config.toml
norm_eps = 1e-06
init_std_down = 0.00402
doc_mask = true
dataset = "wikipedia_en"
Each number is 128 + 24 x the weight over its row's rms, rounded and kept within 0 to 255. Layers, rows and columns count from 0. Numbers have three digits each. The size before them is the row's rms in percent of the matrix's.

# up: layer 3 MLP up, 1280x320, rms 0.0478, rows 660-706, columns 0-63
# down: layer 3 MLP down (transposed), 1280x320, rms 0.0339, rows 660-705, columns 0-63
up660 018:076138139133114093104120134110117091143106100152110140145130107116164132096129144156116132114157157098096129152166127154118135119090137125105143142127120093133141117152099142123118129170141146
down660 009:147120096123127139091124151104122134088095151106126134149154127133094100086120140129154144170107166110117142084129126118125139121174105106079113129135127094073129131110113134140120118176143102
up661 114:136111142105112125104123139159146176139104121087154128074112111117079142132145109070149088130138123114115126118118102127088133136123119116142125150132124100110112137065183189140160165124139104
down661 105:182139116144125132107130135139127168138154111143147135134147114139128111142116140164094132159149129164131110153133142114202117096114125143121098131125151126125166109137112105126064107170123145
up662 127:172097109095127123134129121164170146151130130131173155158109142097142162089103121100133141124098118170148143157139172130106132120140129107137140158136107103189111126129116141140134093112130142
down662 098:121115114095100128123156137127178119143114153119125159127148143172103174141124146103166152157091138107129122095118089146140121146123134122133115161143153147131155119122128173142151141118119120
up663 124:123115129118100139144121160105118103094116119153117155139093132136109107099101151126138128138104132114161108140119148138083125073130132127103167151127150166127146155047136110173122116135142096
down663 163:122141152154153121132109100122151193182111116130137135107159137134104110136111137142090117098132128126105166121165124140167111145097132125103129136132089104167141106184122141096089134097097148
up664 122:114108160118112130169118124151134128165100109072110142125142054096112125107119144118155101094114122113130120118133088092126089139112128097128154115134105133144121135165107158169120117145144136
down664 126:132105109144115127110082110163084111123104102184153108141127128096147133120123141155090100105087177144134130079159109149128159117118121114092136155075145160148093144158093130093094149128178157
up665 018:097148115132113122162154143120136105133091133100136081152165112141115135109160120077117126093139114167133132110140135148120200120106140126115140096114103132107166117120126146120112120111107205
down665 010:099094123147127114083153124113121156157118160092076125161132122130157109113124140146121143116123048109128118131139165120157174156144127139089152125128151103084151113137135140149157128149153140
up666 018:166108151134112142115161127153127085101111111129128149114127130128126130111121120141094141104069104134141141081141166141150121118154157132163129119125130124085151160084114146135167118103129182
down666 009:136170144126161076124149125175148114136133182109068103184125158109127114081124160118177087082127118084096123172146113137162124172073151097123160127154102091112159130145153099132086152126080122
up667 106:159145107108086177115088112167137170140138139154129109134149125125122145138123123140120156143112116135172122131166150111098171115106113122142162120155120148120122113132175161106115111151105102
down667 116:144135098075151127135145134112144082098149148081124144166090079129123122133136139149150132145119111128080094114125110129141118149171129159129104103112127124160111150120143067149144129093125104
up668 119:121107095070102140121129134142126126172159107128129135137138150147165111114118111116162158163150130133132155165092121130128158139097131159108136120131087151165145116106108132124130139118130176
down668 137:095134121137122157130122100112136152100165106112105125100123097170109132164129135134146122097115146124131144135135089107127103147112119096161155150159117153088140147082097107139157101154093137
up669 135:127140157105144168086110138118076132128174104111143115157143126162088148148107112099123136162145123120135134130084090157120107134087132138123109097088160111092110130146144160137150144119146165
down669 112:112134148142109153158126143123201137129126143139196172133174081125166095076123085113145125117125131110159083093118146100111123125132158187163135154138135111135138133081133145179118113160158104
up670 019:164128096081148175163166144135114150060105141092181138119108133132153089101136116145110109122172126161152118194133134080114132123154130121089152107093137135130173135146120122146127144100141144
down670 010:124177152128085134149161135130150153113126105106118118172125152072135162160077144081115140152108115132120113167108139134113141118087147142151140120108143135084125125112141108098102150138099139
up671 120:164076154122132117135114135151132113105125097114160127155169107077101157099112070118120107121122077123166130104070133113108165110105157114102114084130127148138063112117122163155138111165120160
down671 169:135101127141170123124130135135099100129111159106143117150086136114129153159178131106158127174080194110138099126147121117121105140128083153120109133104148126136129127121117148136143126168090133
up672 124:137156108115143172099087142171098101090121116160127131176155110119128124136110132113190126122139125152141131111085105137141126129203124121157139120112131104151121125133104129151124156175148128
down672 109:157133153121132187107134136145111114154142116128111108120127154107112112143127107140126136105123147128128128121132143107155154111147126111131120148161136064123129126136121129109143158125121090
up673 105:144118098092138119134146217150116167129152119122151128110144115114116098150086088149116116118096118140119206126133142113091127148150137171108105128121107109133090115114163149098109127120136119
down673 105:159112128142137136076134084125136134117132108156159131116140150138142132143122136079099193097179138102127128100117148172167130139152126153072120132154154126104140166149154163066144150115116163
up674 020:165114120116109086109139120071138146117104150113132093151153140144120147127082142131129110134150152140106110107138082133113173150150104150131175123105133155099114137120110117168114135130129186
down674 010:104134105142114124123144114169123165164094144131105162151105145139170108135156159124153118147154121105166138122101133152146118122149147117118186116167158126091116138152138140147090102177116137
up675 023:145135158113146151141190128096110127127098152138109103139105120135159157135140125174152153141145148100102137186123091133113155163142176114135093159110101135188160076071116143201144121114149146
down675 010:144104109123071172119136153128124150131118047098132103119134150139125079154097180084105151143115153115095130104151122137115123147162123142128164105136146152090130107142120165104099154141147159
up676 105:121124107117143095172133141127128124120137137145144143141140168120132127127190130179129124106096117180137125123191147130106128102142154123144089135147096108161142130103115136137108153135102135
down676 093:144116152127120143137089105154122140123140138131161086143149124093127104196126121171132119169154101112125122127189153122121153109127132129162119117151095117113140131115145128109105146110076091
up677 141:173144104101137160153161136108122103138152102134132118136168133087142169103110136104119118151085105136175116147125109115116142112140145143164125136105097126096117151125120172134153109172131122
down677 179:150123146090135137109172172138114135116108109138116093158162100160123157097146137090126119138102165123121143138135142108111084178123108126156160177139122105125147104090112151156142105143138114
up678 018:102114129081132143120099114133164151064145107154133149121112140131114139108134135145116112102143160180141131159101125120117124159126111139101121135124167099143150137146164101131169121115111129
down678 010:128133139143087106110089151157106118115109079119097157134111138109139131136095147082108142162152183117106141152123115128138096127138133094127128101140120121131111131124118111091120172143090082
up679 125:142111156097090138137087132146135111125141107177119141149150094108097110121156166113145136124085130129162156141090151119079134133153151108149104096120136130123150131051170159196135134151120100
down679 122:134129145085116118185190137144120125135148100089110166115058102143156105114129166170119176116135145103157142169124155149134107115117129098120097138166102166148101145121142118161124113144137122
up680 146:177107137092160127146138148112094098106157110171117197130150159120094111098156121121116107130124109157166130140134108167117206117122133133108138108113159170119148133102141152184139119183126126
down680 144:088123141118135126114119118097102179096130113137135143161136112114153136097110176125118156196104119094089180123115154123128165181102125129107114110113126116106140097153128182137118140152121120
up681 127:097129141152091141097104135156140122136128119150127151133107120113143086118105157105161142119146121109145134137042147152121169151138135181117108139138113144067127107133085136101182112125095156
down681 131:167168097186109133128107102113141108140206106095156123103096115144134111136099136120148170114140155092111154123161109169160173099100129105087164139181127106066157102142139115128171106126146132
up682 141:113107125099133101143119145106147119078120098099154139112079176096133160118146157106119092126093115113124146126130119060096143114109131111117104127127099167153097145108126117124166115101127092
down682 160:126158115142132117119147131105106158140130133123115125115161064154171158145097155163093179155119110143113113145128112113132141175109125126106160122162172113114092114149112113126149130133117129
up683 130:108089126109103113179112167121074140146134112111140153091121150076114115126140133089133135095121113140124163102138108117138102113138131170096078111091102138152149161163124139129151109115122121
down683 147:114140084159134125145141138131076153142122116138145128098098108094131116107138120152179077135113130131136133124155111144087105133136129165141118151110184123150157117103137133131093152138096142
up684 131:105090130096168127127126113121100106116092130139153060132131167106119160147119154125108139174089107118120148135142126088123132134121126169098156126131138135105109148111131145133131119119100131
down684 117:125142127119175137167140100133145169140101136139121135139112134121102160106142080133075146128142101141098118166145098121073135142095118126083144141108113163164124126077095144123116115121120158
up685 018:178138115087134154139128107135114102131095117087119152142094110139100164134111128077150123141181119132116117154111128106145111105194127120107167115142111179142104093137139137163161117122137114
down685 010:080150132151096174108177118182097142133132119153112133098118161125119119115129111136105159140078101134158153139119130112139131101112094107148075159097135139094126106130134120110111098122147141
up686 131:106127125130100127118152112118145106139085125131096124146143111068125148124086137108133124161088129095165128111087177157112155115143142120126104149111143120141074139117126129173098132165146168
down686 126:105142146124126123129083106082145212122137116131082112132110140148153147183176134097120110139121134123175109116140133131108148112142102167150128132114143104106168147150133143137108145168138101
up687 110:123152151132136147088136159129150135125099126129159141107136125092124164168117137149130148115116102135128169136116077132148124121117148137143113132156109135138146124074135145161108139144106129
down687 103:117144154164140170118152145103157153140121136121146146132156104153142059134197117153118126081119116112092130154120126151124104112097129145117102129162109166120090140103169142188102149081142096
up688 130:179109147091134135083133146124103126123104104120144175141131153131151096116129123129144162148119118138166116119100070128118118133137126153125121155103123148154087101141113139180145134153092132
down688 120:147130112134142099116099163159100148064107120136128131103140124093131112054095163152131108111137127147134104134111113152135119126108148149124147114115164137130112119188134159139139103139145147
up689 122:091099119080158188128144140156129179100139102157157160149159141125176097067125169121160124108117133115120150098084110145150105084122121105133103115104111151144148112141138125127122099152138134
down689 123:104134136169100112126110139143120138137121076150130103109143123116102143122153109175127126171145157121111131103159135119109163105157139115147104141104169138121121162116112110098083140148115119
up690 109:117161150115094116141108122142141121169159118151099095113154127133118151163121111113128150113153102090143155145112106147136168129104126148149110110141128143132109171144123170157148141163114148
down690 124:104130105144169160125182168134119119150089111135150074169138102100130149135150087125086128113096135120086082171154132154095101112120136147122110115110185167130089094076111154131160121190125115
up691 143:133119143119166107106122131125120116113072119102135085130117138063136175118105101126162094100080123159150148141147141090112121092112148116135154159135106125125093166126139137177149156163137085
down691 112:116145113075100100119112110109136156135127118128114166114140166138085150117131106118143139138168152124155130082152108128084068089120136158125135104095148089152091149113140125157098148121089158
up692 134:141137090129153099147096107096141138157173115125166123120098123120150144126098093151137141128100096109141131119178149138112149143128128129163114107131084146162147125126128167111157086165149153
down692 123:121142132181152156140118168138100179136108138146077135145139122123116167090106107077120151177075169093119095100080149116135143140150148168121161086136138112148133126101118137150145133145169191
up693 134:098140118119108127172140163142084139128131118122128131155109163087140132107135110159117078130149120187132134128151095073092122143131119161144152101108102140150149153135104178155128165099131139
down693 119:108127123151071122094097126075152183121128051137156114108126117179104115067181145131151122153207120104125148156124120112095140114094137124106153162139118152112112141112112158163125138113085128
up694 019:157087114109132167151122128131119101117111121125127148097099104103126107118093127151147111142162134144149126171111097072137142111122160132130165127146093118126142126118126148140131164143114121
down694 011:149170142097134139107157160158095096146139081193070154124162118144135119092101096115117141167113037157126129137114111116102113101120129114092112142124150119127112145139161125116127062129185098
up695 125:151110129140210135120178123164101119115116125104136102145163091110152137177117108104135110166140118118126102123180095132145082101145121160121110147128079118112104094156144122149160112147125107
down695 116:120132122130104121083154123095111121127126089120123120139161105131112159162130114106138162101133094140126127104112095114113145161119122108103153144163125113127147114134114154156159099135107137
up696 108:132149183131115112124082146152122119114122117124131124119155141109134131174119145147154140114152066123160100096135126175141128105150164127128147099151154138151085114102078128138100103159141125
down696 069:172156147149098135109101100124157146165119111120115157093141139097148120121099122142084129121149128145153147147108136119115091131140148122097125156140107135142104125133107135139109107149153143
up697 019:138169135098123120118137111112114121138107120145083140161111152112107136146150153105121137126163122147127137097101161131169112125109110094119187094086146117159104132106080119154117139129113107
down697 010:109091118167120132097153135120165162106128168139128132154125167144128124109134148123091164112098073118168152132156142130147152121154094128119083131131155110119126089120108156137090154150107123
up698 122:124127098093146139098126189078167129107150101126105133140074104138147145118105128138197131175131124099127098091091118133142156162112120133159103107133133204143127148130092117135138089142130143
down698 152:129143146151138124139114140145136135180136134092140130134147142118103118090110116126126085095137167168137153139137161092167145091111135099162152148110116071140129131127132154132140099156107116
up699 121:140128100157139124105153163129147109085148106118096130133119110148096151147127131107111107164142119151104094086131134148122107073155143135124116114136128162102148120147198114124124163124114099
down699 088:167169105128074137099090112114170154153102154146135097145149186099139103156076151142110129131125125125128125151144141144148106102087132096117112096141145141127119140154105135129172134106114111
up700 110:107145163123122179142131118095129130102142114095122116136098154091128162137160129164161141121163123133140091109131143107078100132111124104145118115112166133112124163101134146143167145108114113
down700 121:177155100179173146160138112138127108150171110114144129134187110135139158132125102119126155124126145110115145142135119139143135152062128140126121157151103089105084157114085111105103107133126129
up701 020:117132131070157153139102107115131129125136104133156149120132145162152133098132131158151109136140118139100083173101115106096113106142152148136150118123115128142111183137115076159134101128146122
down701 010:115174113156104108083113135166080100097110102161121099133123101108135113122127171081126123141123150106122167112096123139104077092104102121111114136154092130137090159141139131121135152133125108
up702 145:127162123102107146138158089119140079085138120131112148100166127094133161154148181112105097192135111114149157167152097136071138108111104111130150173131151133121082152115135128116150098149126177
down702 130:148167147157110091103111133111121075153143145129140141135151137119140113148124135110117108117107155112117098126145131125126098100103121149098159078156131151097125118164116164115111108108138156
up703 125:152165142156130109146136095162071119135129123145134102119153144133087132133140105208156111127146118167122158166173089100076140088106132091130151124163184114107091163165131139156170114154127107
down703 115:121164100104144138104142115131146106102146120177172150115143107149131091107091107107156081100088184147120126118130131128147146147127152112135161107136090120119133131109193131128172113141117136
up704 134:135108100075205075093125151139097100110130113139143141130146154101133092152141098130125099139080131142179142127145137138080148108164131148122122161119118110153062144103120145148130124144149142
down704 143:128148086104123133098122110129142140107124094118106130122157097163147144109107150104113128153110114155126119113116153105116152106161128109157093111145150169159150116114155161073130062112106146
up705 132:134126159133118161136114150156132073129104103139116155131109124104113122130165123147174115168117127154135159108153162125115133102156140093155124159161134155164105104077182164164122185148115090
down705 120:154094114106198071088110103116141056154150127133137132139122159107107179182136092135114152107148154137128109078148132128143171114126128113094121123128110132142144124098080108139129170074124128
up706 123:129085101139184126092157176142068139103185115135154160129160132086102139099190082102126121119153125139122158131172101132146125113128123147149149122118062091119164139141132220131108093123173124